{"norm": "rmsnorm", "rope_fraction": 1.0, "optimizer": "muon_variant", "seq_len": 256, "doc_mask": false, "steps": 9320}
Each number is 128 + 32 x the weight over its row's rms, rounded and kept within 0 to 255. Layers, rows and columns count from 0. Numbers have three digits each. The size before them is the row's rms in percent of the matrix's.

# layer 7 MLP gate, 448x160, rms 0.217, rows 260-317, columns 80-159
106:082105107104159141175129080114129135175129112167181146146179153128134125168127136144148097127117147111144117147094153160078136130092143130226114122084100173127121079132103152075154176112115128174100104119087163157129119125143116103027097146
090:166193162102143067126113108091100094099181109136101114075054075138119143162154215136107126106125109126126173120092130152163154162118179096129101072135132072089170130109072109126097186111101113087151106110126110182129133141151087112171134129
100:149184137159068142095080154099148140133183128133122130100084158144076136120120113109141151160093137080091175098125119078151125137087179074134097112113118090073189041119105125169044134140165183116093116145152131096108068097146166160160094121
091:131162146144087167138113195121129112169095107108168166098139208133037179145080152095147108160113138164161126135113092064113126113152163144099114128075152107090090050118182128147156112090192162095059105114130068132076121156121107073125108091
099:133113074124143180117139126136183105194095139125133123126066118122119167149112079150173092116129165107193164102144125088196137089093151066084114119091138189071140151134153136165146111137105128115130155124104088094042164067105152095150110136
099:153163121124141113141093142136090191122133140127093079100095136149093133132126091127123096146088183128121137035121107182142150138164115098173107128105165093149126103128180182134071066081182148098154089138116168166164181082101140090119136165
097:107117149149139098143152125146087118105117124114092102164129137188143138151156099113116210144189139108109146110127175048138181137109138134095101103141151147181167122147103146178159208104163104117134142173126183126141156154158095105143148177
098:110105068124187176104100126096124130103117112125155098132159113092145173105131113112090072103103092093057127145123109130138178161158102098080149101080097097152151085152105153104152114161137102184091143171088121139159117158133119094145103180
101:109100150130213129125142151108154155141149113091102174129102145104038114167154138148119137088171149126135126110097137119130158083152061126077135112046112178104106168121159150145070159151119099177144153157161161065102127133179156105136132096
103:112159139133105163175091146134171113137124136181134078173134131110142085136085171077158154110174155078115115145095113157106159103137125136098052108150148158139169144105118113186112069137083111141081114141125127159109096105151165156105172143
097:151077121143168128112112134152154143127122031052092117105136140119116154145144104144126156056121107088157071074111163121125185102155122155152109138137119085117142082175098102131086085145107096076120144076137180095157114184133088121078100096
101:112144073144113088148085089126115145225148072200090104076063130062092067127166159170154130062126130117110190132098139104173118131131152163122086120169153141116142131120134083126130127161183125185113107113128169175140114156121155084123114097
088:137150087126134175135141073096158152154131107176169186138127078167131191108141138120180089146217173174147185077120183152064157092122126137195157130157119182104105089189101118107151137130139092139130074140121143165160073122119136147094098097
099:175138125064143142161076117083106132075108127141172138131163131155103179125152116117147211104134106197200161131151101125113154097184096160076151143063116083102179155194103148120084092149168158168146125117132067194152073130182155116110125143
101:123133110122178152090154180160053122095125107149125145120112106093130111177179145147095108152119101097087176138070137128152109078122104085139089159061162110129135115212130133165136132097101105085118080178152089086139118138142089141111123144
096:161107171077166162090103158144137181109099150129130129068108064125110115109177138112078090078149153127136147087121119109127139085101094105136121118124075130102145193146086140120124166070154129099148134161098149077100177136106127141134129126
100:127122130120042102197079121129130133113198145120130130147088065111098145140147108103125134135203129129124104145168137094116138073134121143119069131154111141126072111062057156143147135134161127204143143129134106092093162199103117142154157129
106:133105114113087142154116146098095118154149175102138128142121084104129066076122156089145136112126162120092141140142075103105102136124175134152123132126111096108067067199128174199116123128070160163145136108126138173094171046127090162165132122
101:162110156093128157110203105183142136176164097150100097157080071158179126180154157076161133136142157158170164129123126101155151142147086178127089154095086097170110146151136101113201091089104097153123151093063129171114092102089173113069136131
095:059132150175116087119154127122153071158104145084160141138090121174138106118129124134170123147173185198034093151089104119186129138144119135164116163162099129137137110136120070067093207138142112177178146080136126131184122137138127137139176139
100:089155134072099107145113147146116141108116147103200142086118113154103125126148112115077127145180052159113105134122155078121094151118172162191112151110132114151122129153184174143196102173172159140143151151133140179102149119148115123125156095
096:097161144137155177160081168067073111160087116166103063096181167142188101117150184127145147104171145122105115117089125111117144116174159151177135095103118131134176136127127187058141132112096167143115197122072086125131100134136131153102174089
106:155104132065101232110136177110144171104129116147092139088089155121128161202150118165143134140116095127181122119149183163069191155133135104107134170100117127105164123169112115076090140164169099112098094132117104150108155190103184121145130141
101:097125144122147165143115130072103113081139121075157135118107122155117133086164088056158141042116113153164141116163064118110085112106086163163137084128116095097106148152152135129039164152180137107090169169133120114084235111178102104089130185
100:111142140146108129143095131091161138131164103141126147132117096153186187134150133164129080167108090099108089143106153124060162105089152125097111129134170132130000181102099117123157139104155170180198186161152087092111146090132108143144174098
098:169056118117144138144126167058134159127099121087105121124098125114198115142074183138133144145127141141139148082149047185128140144117143167128162095079062100109091140173149152119145135150170204166102132116148090108132144122130188121126101156
108:127135130137143135111033184120118142147123177122087132094146160106135165147119140201083123091131184111105155143140117135124112052107089147120103123143150133130155126184133124109145114133167077163171181118157100132205164063155129120116117191
091:118168157200047136132067094135129120091123178071091147156102123169096131155116094133164077193175125163115115199139139133160090119132083121127162165112134118114108132092093092151166132192096165084171123175169125113129096165115123105194122104
099:064151115114112188137114117123110105096134135081069107136158171122221108093108134095126130055165134090152126148110154115131083084096091147197125144077136073133133118091165057138208121119111146163109147165160135095144138119144084123138102136
106:107095080103103126109108094098141075129148114122150093076143066170138110099135075101122123108117102093130092165075125170123101108106100164170142093114125129109144078179077174159152054151084082158098104122145118138110045147098076172131125190
107:081178156131171163136074138042158168135111139121151145091128083129160169127108150150060109100122152123112095167165174063152144105106133141072122150103084142105161157163116125114113106020102117109183104118099129162095153147078161117141112073
093:134189182088139119173148138160094143081142100082156163137145134110116094129147138111128045124100136106157124120153162125154106146149085099163150167126123158123143151171123157117157125109145139064081106207109164158151153090149121165131080150
108:131133121097079125137117126105151104058136139133126065145115109118126139118088138138197109118077058108188189107118093183123158161160145123172109114119090171107148117144103132062067137116092101111142121133116139095078078134127144102076110130
096:148084111071111145128109063107153143112096124139187120128136178171115171131091151150085108163135087091122091188131217134123136139094149172104107116177099049150119123097157186170126082123104116124120083187169095143101145095160125078167137133
089:158090091145161131119110094098053119140185160051137122144156122123203130143165148104139097138103134075127127173165110178157126113166131103123113157139054116116123059121079130113131112107120177169167067096121112107154169133148123178188154081
100:137168131119152082122097099094179114139140132119177148086132111165123129091135148168112094136079098145152129096172128123114104115134136103156052115109139199105152100085096093124202051065127110200149154106122084150141106165082183131147132148
096:127171151101208109122121123133128089164087188158110113156078097120110112151151157161145146122154145092135135157105104122202137113122142055128123129127026128170132108142066169159123145099090074143134134071153092134091172127135120083120076129
098:084117145103141180121139128128094143110132099110096163140133132154103129126109109155091157092134117131177141104156119122145107138145091084108127149086105103180125130131143136240164105166103076101085150177092104161103123152110122161148072158
107:095206149160114091167132082137116163166124073117106190128117116099092124142069155106129058201111120144170125111180066122038028143140153148135121131120165083145121138106145171130137114149056128163096118126154138126105110130048093147106120135
093:129170174091090130121143190144112169090133124115114157115075148094189072084124123109137141068141142100116107133111156090115116088077094099134133064101042117120123078075137133162144175196144144149116173061181105131170117159096193164119115113
103:141133159107121126088133077132062136154076117130136112145096024077180139135079101137085093169136088145116088146160133166116141114119115150161130134103130182137157107115165155154149157117117190085119161110151172098167139072117123069087174113
098:076047116121147111063125119137057107150126122134131125104101098079136064134086173190140138175128152138117148083108133133163157123175089067150069134132148090080143135138111133126137159119124027168125139136131124129148150116147136198157117138
105:133083108127110105042117172155196155089095119164152164080123078097142115123109129185106102157118134115075085130149169097088122155112140092174085127124163119178168129087113126154128123162135130150100134105115158134113117163059119117159131137
103:117118126098146083085180161180141100062141133137141115152139153150103138128118128138133120134135149145125123115172119165108155162123104100148103166057142150121130114120118175088117120143148177145093193211096140162114053198114095121150108144
098:123187114170121129151115129171079153169193106145168123186150141106129158171100136129126129114166208119145121130051048196119110156184107116136150119137124106078102160170091157055135143087111122087161194153143095141134156079129113104143119216
093:111128189126092127162085128137116166116161078160113123176163105128110135128119130128122176168139137075199132105105131188147125136125188083109134137131150118148075143111153154108148145138141151128085097181123091132180156134148130161136121083
095:101125143077117083171128121146121133059163167144115180129099137098134127078145115112132123144125102148143120111066167115131178157178108155156182190121121182127150126093122088134180113108130089115197205152131152109104153191051139104133137122
098:161095081113138108096142125142122122143070103138149104105132108163120215122133185136128124156144187147127136100132119091111132104174162098071145122113110218155145153133131106107153123128148130123130035167133118166110099140097115121119182132
103:124080093104185223170142136131098093152099143157155101151142176112128149097151165127085100099178153194181154119082175084100156114123177147181159127125096106135104163092097127095147116134089090133137140095094139133193139069152160112147127105
102:105141115097122118050133169147120161091150169098152091118140183232128135069132146126146113104114165091105136088076134064123043160056110079063139135110122131139103086116158122185099129094190150167113115113164081129158100117136151129107095116
099:134100080126149108117132139113140107125103121155101123159121118098139060119158130106099136139121136133112150121128134074136105111105117118123110145100085108121118101165085173136105111119131216144160085154096146165145150118138120065053088100
091:089105130141112121133084125148156105122204132074157149151075105201129157068099146130127117141075111157093185171082088123126148096172099168110074104195145092156174126086119116111116198127099104113119153099160148103226151163138130167127118163
105:161158131141089139082129212102111157096143127106153184116169191115103134158199115151209116139090100206087112083123117128156160084167090086128132173103133080172190153126136151140133135141147173163178158121084088111127102095176113133164129084
113:097156025130155186116090135177117075134162118074146124145041117161139087067099132165109175120165108080127162084179171124117159110124151147168127105123110062123131135153108156155147141147120101091137106139145113172088108155131114109125150171
105:095137152136108158133123091118090154089135122135148096092114124169128109141151116086084106132112117148121150103161164116090105151064158139150137139101123197156116175143182088062145131074143136164152119110079122138122126086135217117070158215
100:088140118128104062139154104166188116075170135076097140108103120181130138153115097128130145146083095162159058107127160073109152093104150101097113139111140144141141120175127183189114068124094123146143121114114121111138155156169121107147114149
101:127191057082134138100087168171145101126135147161163096179105134145100129155135122137095111202164119105124161089167157083120090145078164120089149167055177152117146127114174131163076170071151133133124115162116150162133102081131132158126133185
096:099130191156087120090126117150127062138119169161184108168133157128145158160127137171167096144140047133104104099050147088106073118101100147172133113129098123136186120106113155140194050136102130151117116127125146070064106179081113112168204122
# layer 7 MLP up, 448x160, rms 0.223, rows 260-317, columns 80-159
099:207056114148133099080059126121143171106117131113097113071129100130147130099123059138149123133122235127096143172124120170174114136153123140044137141160085135115094128113162096168153112126111103193157141098170097147169177099132124121131131112
090:113102132149105084064170109138178177130131186109124124124141159149093115145111149050143101072150075210133165136172146036104136156161108138080161090155085150131171138054173122142111114128183113127106091097130113158128145167062114128166123090
095:119098038094175124108129092084137151100155135127123109144125080130140123109118079143113144168112114178147131082133079118185152081133087128134129107169147188146127121168094118085087062105136217117162135148048152123180124158101111149088136094
112:144155129141117120092131164093106087101145084141108102092226089116080131134177087134082139166105093115141155098175125196133084116081097166128131179116115078112092136168151115084111137117167112096151179141155137099104142177156100136134146073
094:128168097119129062162094116136141163107093099097109133101091143097069102126114065145062170120158126218137146144189071146105193105151107146106135069085132140132114111162171151104116165125142039105149110160133117094171122130059140121158115105
097:169149146101135153143129143204157151132145089113123113106033194174098152203126151171080119130106066151169146145147123157081124123155153141145092152123153182135155168088107173161109072136153144069116076097105125201154087096156121114085106110
095:165127128126095070156153185127078148110169172109135130184085139120147159119101159170131122097089168137177127216158112078132140150100064151127105117147119152088157133136186084142120125197084115146154164161136126104148109153128132145168119107
093:080089129151103102130161106147132102052082138140119114108172120094196167186067118131139149119149124082191149114106091134182096065152133110098139105176092151120139107129107183099157122060062151116185118148143136135088128139073159145093140128
101:110118141147125164134075150081126116151120120133093116063091184174122139139125106068109120158131152136128107102189105211118078127089209114137135100139161105198156106128155133085066124143133110168081083157184118073141125107142043105144115144
098:136085158166152123194119131134082134119141158114079129133120085118151165104116099118164188122164152140189115126216076097156170064119158126121114100079120146146118164143188147105153144095074138158126138116124103158085189062067176118092182113
095:138123113127123095108107145118103108069124171149136101087142170184149178160141158145144113148171089150071096182121143194067123105121129116140113172116093131084120130025108132134124159103126161146142104192149197109135166095140091141216156137
096:150156095096159095132117132102143142108114143108087144168087142118130110167127098112118108161121137067148153120155146156067145153123140092151105180015138131102098091042111128093109113141126129082148074119087085129128079165118128141125098037
095:130159138089129141150071122140135193103157116154153119107143064154141126184163127193098175123177132117139113153105094103172161223140145106083114136065156113175143120160077134102113110126150133158100118128033151120129136068072118107191140095
102:153148096090171154141123131092169079130174107134133161094133077107096071170157168143140104122108132119094121105153121135119028176079057102150118157077100132131183144114071115116134070119128106122200099133107106123120063117082109192126122118
100:176194107169093102099104159107134143122138118144102189085075154126127127111107164122136134136189122109044115143094072162165182106134127084093097148109149129112146119127115176126160116086155155151161066130151216104133157150117132137187124181
100:146117109073097080078113105103150111165117169127137098179117119180162134125115143119108169194129133139125151151100116182148095157139148123113155137130159158099094118112120176102147161149162125093094163142119146171164087108149075150098128095
101:157098168212174113126129067108156136225112090133140180133107135083170092128134118068105151086127115101170120137136104111157137099140091182090129109174120122189115134111139198052137136102183183105082140083101116103097081130137113117171126131
104:165152168134131155098142078091093137129089113176138146075082141123171152181144112151138159080135124109128142159125097124096144123134075108069108098100154122106128131095082097159149130146093065130057145167114145180172056182083141151063151124
107:135096183099139134107183039141147160146120057094131130101129074097115100187149166120089080149141100105122121133115076115127154137094124062149190131111090121190095185146082076151086172161140126160110121114095120131087131151144140078163096052
097:163109141111067145106147182091122209079142107097054149151162126113107174089185179089109156156072126180158122134092119112199083138096162103186137140096138103089140069135084129151119164148142124161100148113151167155159142132087129154178131110
106:190162171140154151160119150112153069179139157111145108198110108106113158070096103171198144108096090123070140147158095136137180129158098122109116150119139180090136127075055221093120186154142146147059123139145177134152118108099175164124140102
097:138097122166125104175111114113178154142132118112136130143140148089151102143132148119138111131163163169138180134138099137166077142092057144102120109145164078132098147070143121079144132147155118093125094178113088166105182099147075154168101102
100:113116158103100083116141145115129144131123139131114093095137102093148124112124159151136123157116196142140108194149179121112113152106094147113091103161045168082122127177114141092127193084188127115178093086088137094179173061122120140121128183
096:099120154125133093159120144111166174179184146131142134112096117187178147158112158097125133102122163133020123149135123175131154135115192106129111098121112106185065130139115140145184114051115074212108139116143154172125071125102134040103178107
098:138170067134107144180157140160169118130099036105086130159147164073148134147119113108163156161170122128167066103133144054091125099172131137195115145117163174089144179129145104113123153069110134172086084157129171026198133094119134125090156124
095:172111158140155121083110148131110140161115151123126126055120089109082159060127089073160123151165132118144092108126101154080153049101142142126151211104074114088157084044110127119085117121162094133094112151119170180113127151125119157070114152
101:127142125157095164127182123130145134119095124160191131132114153109127103124083207142091154132136118143154094116116138107182147129085134173145101104160112123117107077121107131163127135087109141140111110151130090132160142109072156180081109105
104:088096147142131187146109081137182140173156140034137157125120189087140113126115132145130171143117134070135082148120087179088163142120123182104153148127162131161095096145146167147160124090113142144156102147107125130134113119148161149165197146
106:151190114159124152119155176120086100131174122157074136102078124086093115108103129076077138118159089110095135162145093044108179122132141109191066076123133111147091124127085133085143075160068166176141102121178144087100098152082152155125150146
101:116116140109112174142136128119124105197117175151129093156121158125146133095138072103176082177149075124115121061091104108074101170131132117119141156187182140111162122134154141147167152170133081114087091081142157127125186127087087156150156113
101:147113165192177134133102160097143197079147095123122104136136118089135075099114131115141053067069157132117097155165122098102137136079089176160124108132107135140166098190201146143093127102107127099130153127157083213130151103137071081162137144
115:090102140165152134146127113138118117066107023209181120092128137090120200117074083135130125162106155134117255081123131129128151151103145137168136143091095143139129137105104118089085127081140075149098163164114163130189159122110113119150087133
109:052069133145137109086099116181143166145093131165173115121178133116169151168098151164119202150078140134122190108086133094119142147111094150154162162154063086049142169136104088140124081111118114069186185156128106110120115155115118115150136117
100:124102163134073092143119107123138108114156126088148151173164115100194087184127070184086191107107113095104125097120105093148220124162179134143144161148103172151168121171115128137169168124123131141109097096090123107129086094130138167164140120
112:094108147121103183132149125124192141128158192114105155120100081109120131082137118177192135134100119190138088128132084113125179114119138160149112170124200113102146182122079134179130083157127096140100177129168110095137090118106099127083110152
101:118140113116115107136120110140084144119103134133191182134186147117145185102131180119077092138173188081129099130111180110048127146130189098112119154103142115151109125086117087130135142198072171117138189141052120160119150176103104143130117169
094:130176127138182168157145060187107156078147157167128097088118092116065116160174131151125091159140153151118104193120135086156158178103166163155110084077147103101107125131063121104152110130118093128065078144109134113138156148113154123217081090
105:114147140142136166109104125116108103156058105083162137129104142082117166209146124160170079119134184095149090113130100082124137149197046165125164111169109105185122117148113115140110104068174063078129167116115124126123103180098083097184101180
096:154125168175157109099141191103105098132178148113169119043140124167099103087119112109110090121091123133147101082146092153113085137148129128142119127132085125106112175186154160078091198166124141141087123123144196125165156094097127142137098102
095:150097106221116135110143148153128139158122172142080060093123175170093148093108169184115096176114152108081085125100106136163172132104131128163075162204130133113141095160104124126089110068117148155085161133122143079178127089087135163119130118
097:152090170160065129068097137094125198190075125160116123190107123137151153095152191164148152137122129181149121099149072154103161117131092123130174123178153103117152148170149111135119150139180105142084116111140161128194130104113186121188126208
107:153135085130103078151116146107131141086138067059109153134147141129053172132077173165126159143132147144098132133156148135133096193119119151071140118082110093128161134182090137111152099129147120101102140114155182157136092139131064127118115104
098:162157102115165184145133132130139108103077157164098035177136105164142097112119115171083170124124157164188089123116106094136113174196144118134149139147131139099090146080039111128134055112164084074132155121137096144160110184172110095126145067
109:086107138154116136129095153095150135105118076075122126120151157161187135104193137124081057084095107175184140125168151094163105127099149120106132081151124179121117172152166104098151082098149119178133142150127093069076195101047119088178161151
097:102224144157117143116083094082155201072145147149141173081111147180148140094144162140136132093148127160139149142104100217136121146120121106160106128155168149135105141138158133087119074122151099143116134102093139165177155124085101175058107137
099:095083094078135075138129211130110117145097084127098161121122154156126122137148162169124117094130094191072090117179139115089149128102130118087169155100149197118146114180139085127075086155128102161166100138040102150078098084136126107075137113
113:131149091182125164100072153066097121087151109134117140181163192134151101081120119162134134155161129149096098102112116203126090131171109108120158131176145157095161079124069121119050128153096137118169123082130090156157095138136117155115128166
087:128123102097044124167140167105142081154113147118116124143150139147152135180202082117113167134171130142151107131117144138124196084138146157103187123141155109125127126202122134109118094082138079126133145115086060138105107101138106131101102104
105:180132135115128156169154148169107139122164141096143071128120148094084113081170109145135122134155107139148118193052151092122103178139112064122130124119129135193187123142127113170104123080169166154126084115085133190137095055154113173130134105
098:084131140085095109219122128117074126084152164078134116031152120068090115135146124143136121110113074141137135177095096091102217115098114149137129163094147099158132115089140143118185186143080126128176181117148109109093170130203092090148165098
098:181116118126183137164175100130105146147072136100074129110106132067114138120091148167108106142146090056112177127160162061113167150141130103130112134080133127160133166127156151143137165168138146118130117121153154116160094173121159151073164085
091:047164116116143107119073107135196149101186042145199160171111176118157148128104131183171098140076153144135129169171094084067103131143106121104118167104146095117095198137095142135117105147075109161182110108138113088148144070164106161114129126
096:126088166146151174166144101108113200125026146157065056104119136145132083127123134149107145121126102102161053116197118115126152095142104119109148190123083098106093141096138120148130145171136164083049090173192139176158129158130157139166173072
108:118169162167138094179113125090222118129134138138120183099184131123127091123086131125115084126056121127142137138044133222114144152082082122104106100101144131112135160090091130163103128119097083191080116147180141131083136152178113118120191050
104:148138123178185076103159140114112115154079095085187152109118120114143116139099145074110112150115160101114162117128095127103051165042164118110116139049131110113123164178133116144135085160179150156106148092176126162114169158134209126127116113
102:162130169106120162175120135137122082088112082118123126107105126125075178183138129180118176134138119146098219171157110172127105123167104111088134100139096148148142128147108084125123118121085151110175082144099070117180102141093175164130114078
095:106119107120127129072148138181098084110133071150149131160144179153137139084095102128131133104135152142121116078070123156091152162086151158176181139183069090156112142144160213155104140129167103077113192177112145123132105062139130115074121149
097:117214101085123118125151124106117117140129107073137139123139131109099111146067118134104129145133121144119160168117147125084135162116110124094070123098169095142057182142144150150182168111139062172101097092113114116139210165116092094141128138
# layer 7 MLP down (transposed), 448x160, rms 0.151, rows 260-316, columns 80-159
097:119098132211141131123134172082118124087113141195129186141119161088102170168085121192112129108092109108134097102110034191185114114172166120134111138132085151120109140154071166164058155124165112131155163077164159147173086136120159143181087113
088:200137154127115162108112138075097083123084139151070110144134117109131087122145180078163132115083072123142142100153167158089152112096165147117095117149205105159117111125080074215151145148087162094127130141126062119100147153077139119167140149
100:091131141177118109111151114132127141121131137112132145086122196067106132107153140092082131110130131152107201094093139160150113127137146149174136152174110143140177096126168124144136100122146156054103129134185097134093078116102116171159108150
117:097128129177121142111114122114079112053116177165130073141190069059161099123166128157098181098137105097158133096109125175141143092093114153053087162100143155129048157106102112081103155126122127140124128103136164130111103103143105170155139139
095:148185100093103105075152070153147170178142129096103088163159128117132178134153142125148146161078139060110169144141175132155111199101164141098150123102105044086114110175161140138101114136118140159094194089108164092144144112130089107110130137
103:169088122097121172129143144126148090135115111105070121134096124205099138159169152117128111113080148194099094147119136121103166128111168157059080092141174137102075084150079105149147160104103139099134173100121069117138107119106149119129222085
094:168092104086120135166156255100125114116124182135137128134131139093146164118147100149159169180099164128184139181144175060121102147111169136159147141187073132131123148149144125069129075132139123134119115148109161081149064153137101087152160140
093:113120161114075147109142131078135153166125165136071143131095132189083056063131107168107142098110144113159082168143144159095143064084142169145100131106161133156140173131112113179163121154138098149118150156126121131128145106150145187152137126
101:144123117074107139129136095148103100073120161125075089112109060137057145131112141123136151123091148152168150125167088162135141135195121127136089158172160095142161123078129061163148124087123123122166157085129112101129191083095125144155181131
098:163149127100097123102114141092071163158153151073136122082187135160148169094161129086128148085099206140143056148058123108088209140130102153158134208123180086117133107098148152093136106113137196129169133130131088086160129159140111159109098119
091:147150111130225118164136087161170185151148037117098111121149073111163109094079084125170128112054175108141132100146136118139155142108101106176118091134121162170136122219160144135125110184105139109125115091130090196198097154126111123090086140
096:085141125126156077188076126176171166184111066138168150168094096061094097096104153188155108097145127164156180101080198117178146064122082138095106099098083153101135096119058118110108079134133154129139107124152103202132136144113113100125084083
094:125182151133095094117104107138125126134196146126097154104146071162081117161179132197124167095104137168120127132130111119103098153176093153080145120148159096121104113104109059162144169132108125133178182182053162105131161093140158182157145183
100:089140123187106144160112143194128217093162074144123103091135145117148099118117147132106091140202110147114109188187125152116167131143139094155118124174195131152102155092206117151092165142123141156107087158097170094115157167159124087179159132
098:126110124162144123193151082110099108093104088141101109127140140143117104184137173088113148133165108129086103115040065142099139084128090061159112116151150143155191107162111116228109178130137109102065123102120104180164079111093118126129065138
099:091107146104138101153127080166096067098141074132136141144106143102137135123106153190089137097146109076116157094143139177118086165164117194129138129066147116119127121112130093136073098169112205057101093163115080179159133097128133141099118142
100:172143137124150135150075060102148090188146112125112100161080137150005127097101084079103157204154155139192108099112108134143074153107077141088147136130118140119117150057135108130097158128141173124138117119134122122115164184105057147156121149
103:112075115123095153120059103125105168125130125063105132200109153102029107196150151123106121141153138103118151156071165155165089108109126100123171145137114137130145133117122076105064117090153184092129137108149144141146134133182102110181138128
111:129094112118107144117098155144183095093114122084194129186157097116110127082106120127118123119166070119090168109089098112159090147106093136098174118142120071117108123164127099153109155118163094146164143091139072100132133124108104132076098152
099:087119148108112119052106136082127149109136124096143163132132121091129096029159164112121097164130151155137162070130096141118106092141110091114113137055109108101109068142093089096154095148132088146090136110100160108153174156138101110193139096
106:113131149096146107116082139111140138115138145150156139163099152115170143168147152141124141128063170187052143129183159115132154100129085065123113127086127143117134118141113144123106141101156209203141069103096110072159108100147112107170176179
094:133059103089103119118106121084105073122197108091082160111106166184128110131125212136095130133116209121127146136132138153170068123178152051151088092169093115175144072141136128115123155101096177119098130126132139116114072078147177127111133176
100:124168104118158135107143105118108138131156172160168081090102120159141133161121075169117152105190091176127128105114135120124130121134148189083110142169174110121102085124115081073126082033139099081081148091124064095110097135120141159071165082
097:156114167150132172004132103135125130140127085118137157188139136056101103128194119161091110144157079106204093156108145118135142121119108136094168116098167102156141149085077114102136084156139105112161060107135154156140100127102124097152046113
097:150192092159100124070101140112086142139126090159155111109067115111107101084172125143120143180151170115135113136124113185136129099141099109193124153176146168144088103079157127133131207087156107188142157143133142148147126146140119137052100112
094:073149122123051089131116140142105181102159089156159101121134140130107119103158120084123117177077164124181117113117142141153110074158109186177107107152159097101101223128159126125137148095158069132154197090181101149142074118154109123116118142
105:163100097065155135095137091105061138087090106194140163135139074179095053131130172099145093163093076085129128122157123086125126222120110104166145174084051178150114143098068168137165165121099161116104139132103146142127132152087135151155175110
103:113097138181111118137109092128109127190153085116162146126099124106120109138155173104125144170121174009132106137124083132117183120126124150036155167151128090144112135138100123153100125101145155192117081118130116108119145145123102129182173160
107:100233112129112098125109143137133077150131180141133092066120109076115140202131129154136196131109134124138096160118109158180131096128114119116185115142189117068102087162166156142104168080197141110096132147093103088168117136136092141104180162
105:108155063090154102167123132110144105128157113166130098112154182128171155106112100111132122173217129103083138097098147146130189120090081116130119173051157117120166092110058108107148140117128177130111129133185125164163112174148078091113129082
102:095159162167120090124169112134118182107133100093142169097107154052161160135158183119093092194132106141186123094116174128145120193057163141086043056133110139159131157153125168116143178108095169141139105093165109200125130103097178101140137050
123:145126146143122123155187138155153118088111119155153142076151146098156189169108026150095098119074148090070172127082095094118141190137073090110163124088093145111149114168156049054113195118103142148130085181111141168100110125106120132155118141
103:099079099157146106157128140134099145105078114154178099136139155105115140139122091135155118180156134138129165099135096171113155117101171116152064148101159053152122094136118083088175097106082155106154100103096177109167107177173110065179117069
095:118129188143140154103165170153091113127136160113126159129087088103148066098132124159153119125129161093145118108106066178104091104137106135125117109196116146180136123117135143059182175143145174181149106123157176140101124094114119217148136138
110:130081174097139121106064144091111152118148174064127147135152160120121139126133129113167191132188114128111139089125066102145096071166203160174105099105145137097117121087090110168103070170155114087173116120152081064124117134126197102105179128
107:117126063133164156135078134119100172124043112133113196110101173131124146132166177066149145106162105113115068137116081127104190088103082117124099106086125149212133109065094136138146096173144152136074193124140119136143112177094147094141186082
099:156169165089165130143153101132150179159067113151058147152134134109096170098131191147206108147135104127177103126120144145173153102128144108075113133115076119143190098133117158136117054128098154176099138082158130133091181105133083105114086160
103:151174113110195091154191135054141144115116137130135186072144168116155129121089185136102152127143154161115108094150127132099099053201116089112134125121125144106129114123118169174159035165069131097124144145125111099168098142123112086136123134
098:124151138154119140108126178139090114117143113167110102100142173169058199175178082100111162172145110124105126095120099179159105156123158141163122170157104158119109128109134153091124128110143138133078090109089075177098127152181118110123112138
100:107154119207141172068172151117101118155130136090146159099119121105117136111208152119135089131182099130086095104148126156121137128136031109187089139107129083173138099110122138150097084156097134122113138164155146156170145086168101164116171144
092:150070147135143167113139104174114107091160174091142075081120110131128153100136083119134178117137146087149162115146206107126098160165122090120081160093103200099161086133096124139116101160068159152084114051118146151092132157139079093039151116
105:089143102137105057134126081098148114128089080139129131116164128126119183064028087123077160095112114080099184168207162123148127132101138083201130119103126137113139103168122102105193096138153146165120081150145138165144144167162146130153104156
103:142130142153124196101149070157131114101085178116126041120105140221104144070166170153154114104134104171130152157099108125150175150139140133185182085111147121129167094164127153174096120151118115103172130107188121116124119119118139150158084105
106:128166093113101114099116100150146140103141093105180124084079051152147143125240060188112119145095118177097108145161128127086129058151104116128159159143132156119099098074135110111073108066163124155116110091124146114126150125112129120068205072
098:139171092106097135111134120149143090099079102142126132144148090142108084072103169088124120127143126190118116122186196137129085106126108183229108076120107119163121120126150098141105110138128143114083149100146154113181094119145165143108134152
099:104218156128119134125090110080159213166147138124126092167142138059134108125107131125142213144158142103181152096085174112106111155164153102178118133130105124169141139115093151131117122142184083102088139192179140062156183162152119170181134114
107:082122059139117156132108130078042130157164144142116129146192109085128104054081094137111119083121110124101117097165113123167128114125126134185137052227163137141159137092091176172090137122152142168120160075139150161199144105130117131113165123
094:125160184151135115133159113132068097132153128132125142122147097111109103138147072136197088133196141059126121104138103118156149149103119137191092148165155088129157096110155110186038120112097159162138174107150121087112118125133128142134089132
103:110121118123154069124102125116156102100150158123179103132132097101156149095133130130148111162177128102099200135063202167074081104071103156149153163084168152075108122108155102142136125141072129113151167138166142124186131137092121120094073086
096:166130112182131095118201088153117129136122137184108169194118144096139093130116139200105144128159153139068164083136116152116076078137141114120074092132113129122130110137162119171100099091155164127128092176131216131125109144139174126117123117
096:093091121118091099071115163131150125083117122123066116146164111137119084090182085096090139179131124166052147112107139142123068074110145138101153118118148171144129100118135143134119158094169145190161144145116128166158115115108107069134074139
094:155140141125135184131174165092122189180125153165116151127146094087112133097148133086094147129228096114167112145138188142128124112146117140183147100154155179095174157087083154123157117136148154137130150135197113200158159080081138158122155138
100:132114174124158131068129097147150118099123123123128133091092077145083144088099134086134176088157125088124173188119128150161097163110173135197093071053150112087160119206149175112160108127147114166100118080149147102083200166096073149161117188
099:093180170144110155124119100174189111113186144117144178160131089143087108158123132090135119109087108147164198125103098120052139181197177097112146095160107070122112099104146146133124112107075134127170167092065116120075180116083073136083135127
106:103103173162124111106180151184142134191174126105134171145102165123134149153126102067113166189143134091156147142106065097162157143117053171086144177153075124133116143163137161116139156140130136142113156209097151179109138136139153128128178151
099:088177131098108130085152166117198124092156158113150184186146077161111108050096132103139143132118145071135100068103119140100185105164106156114123115143169123085109112077129188128160148151112128124105107156141125124101131113134079062168126170
095:107120186154232133142115144109123116121159153163141175123079076114131112064129116211132183096095144114117057169148143144141115162157091136192129130127124078129137136170095099082119089163099126105138143108142064087129088160133153096164148118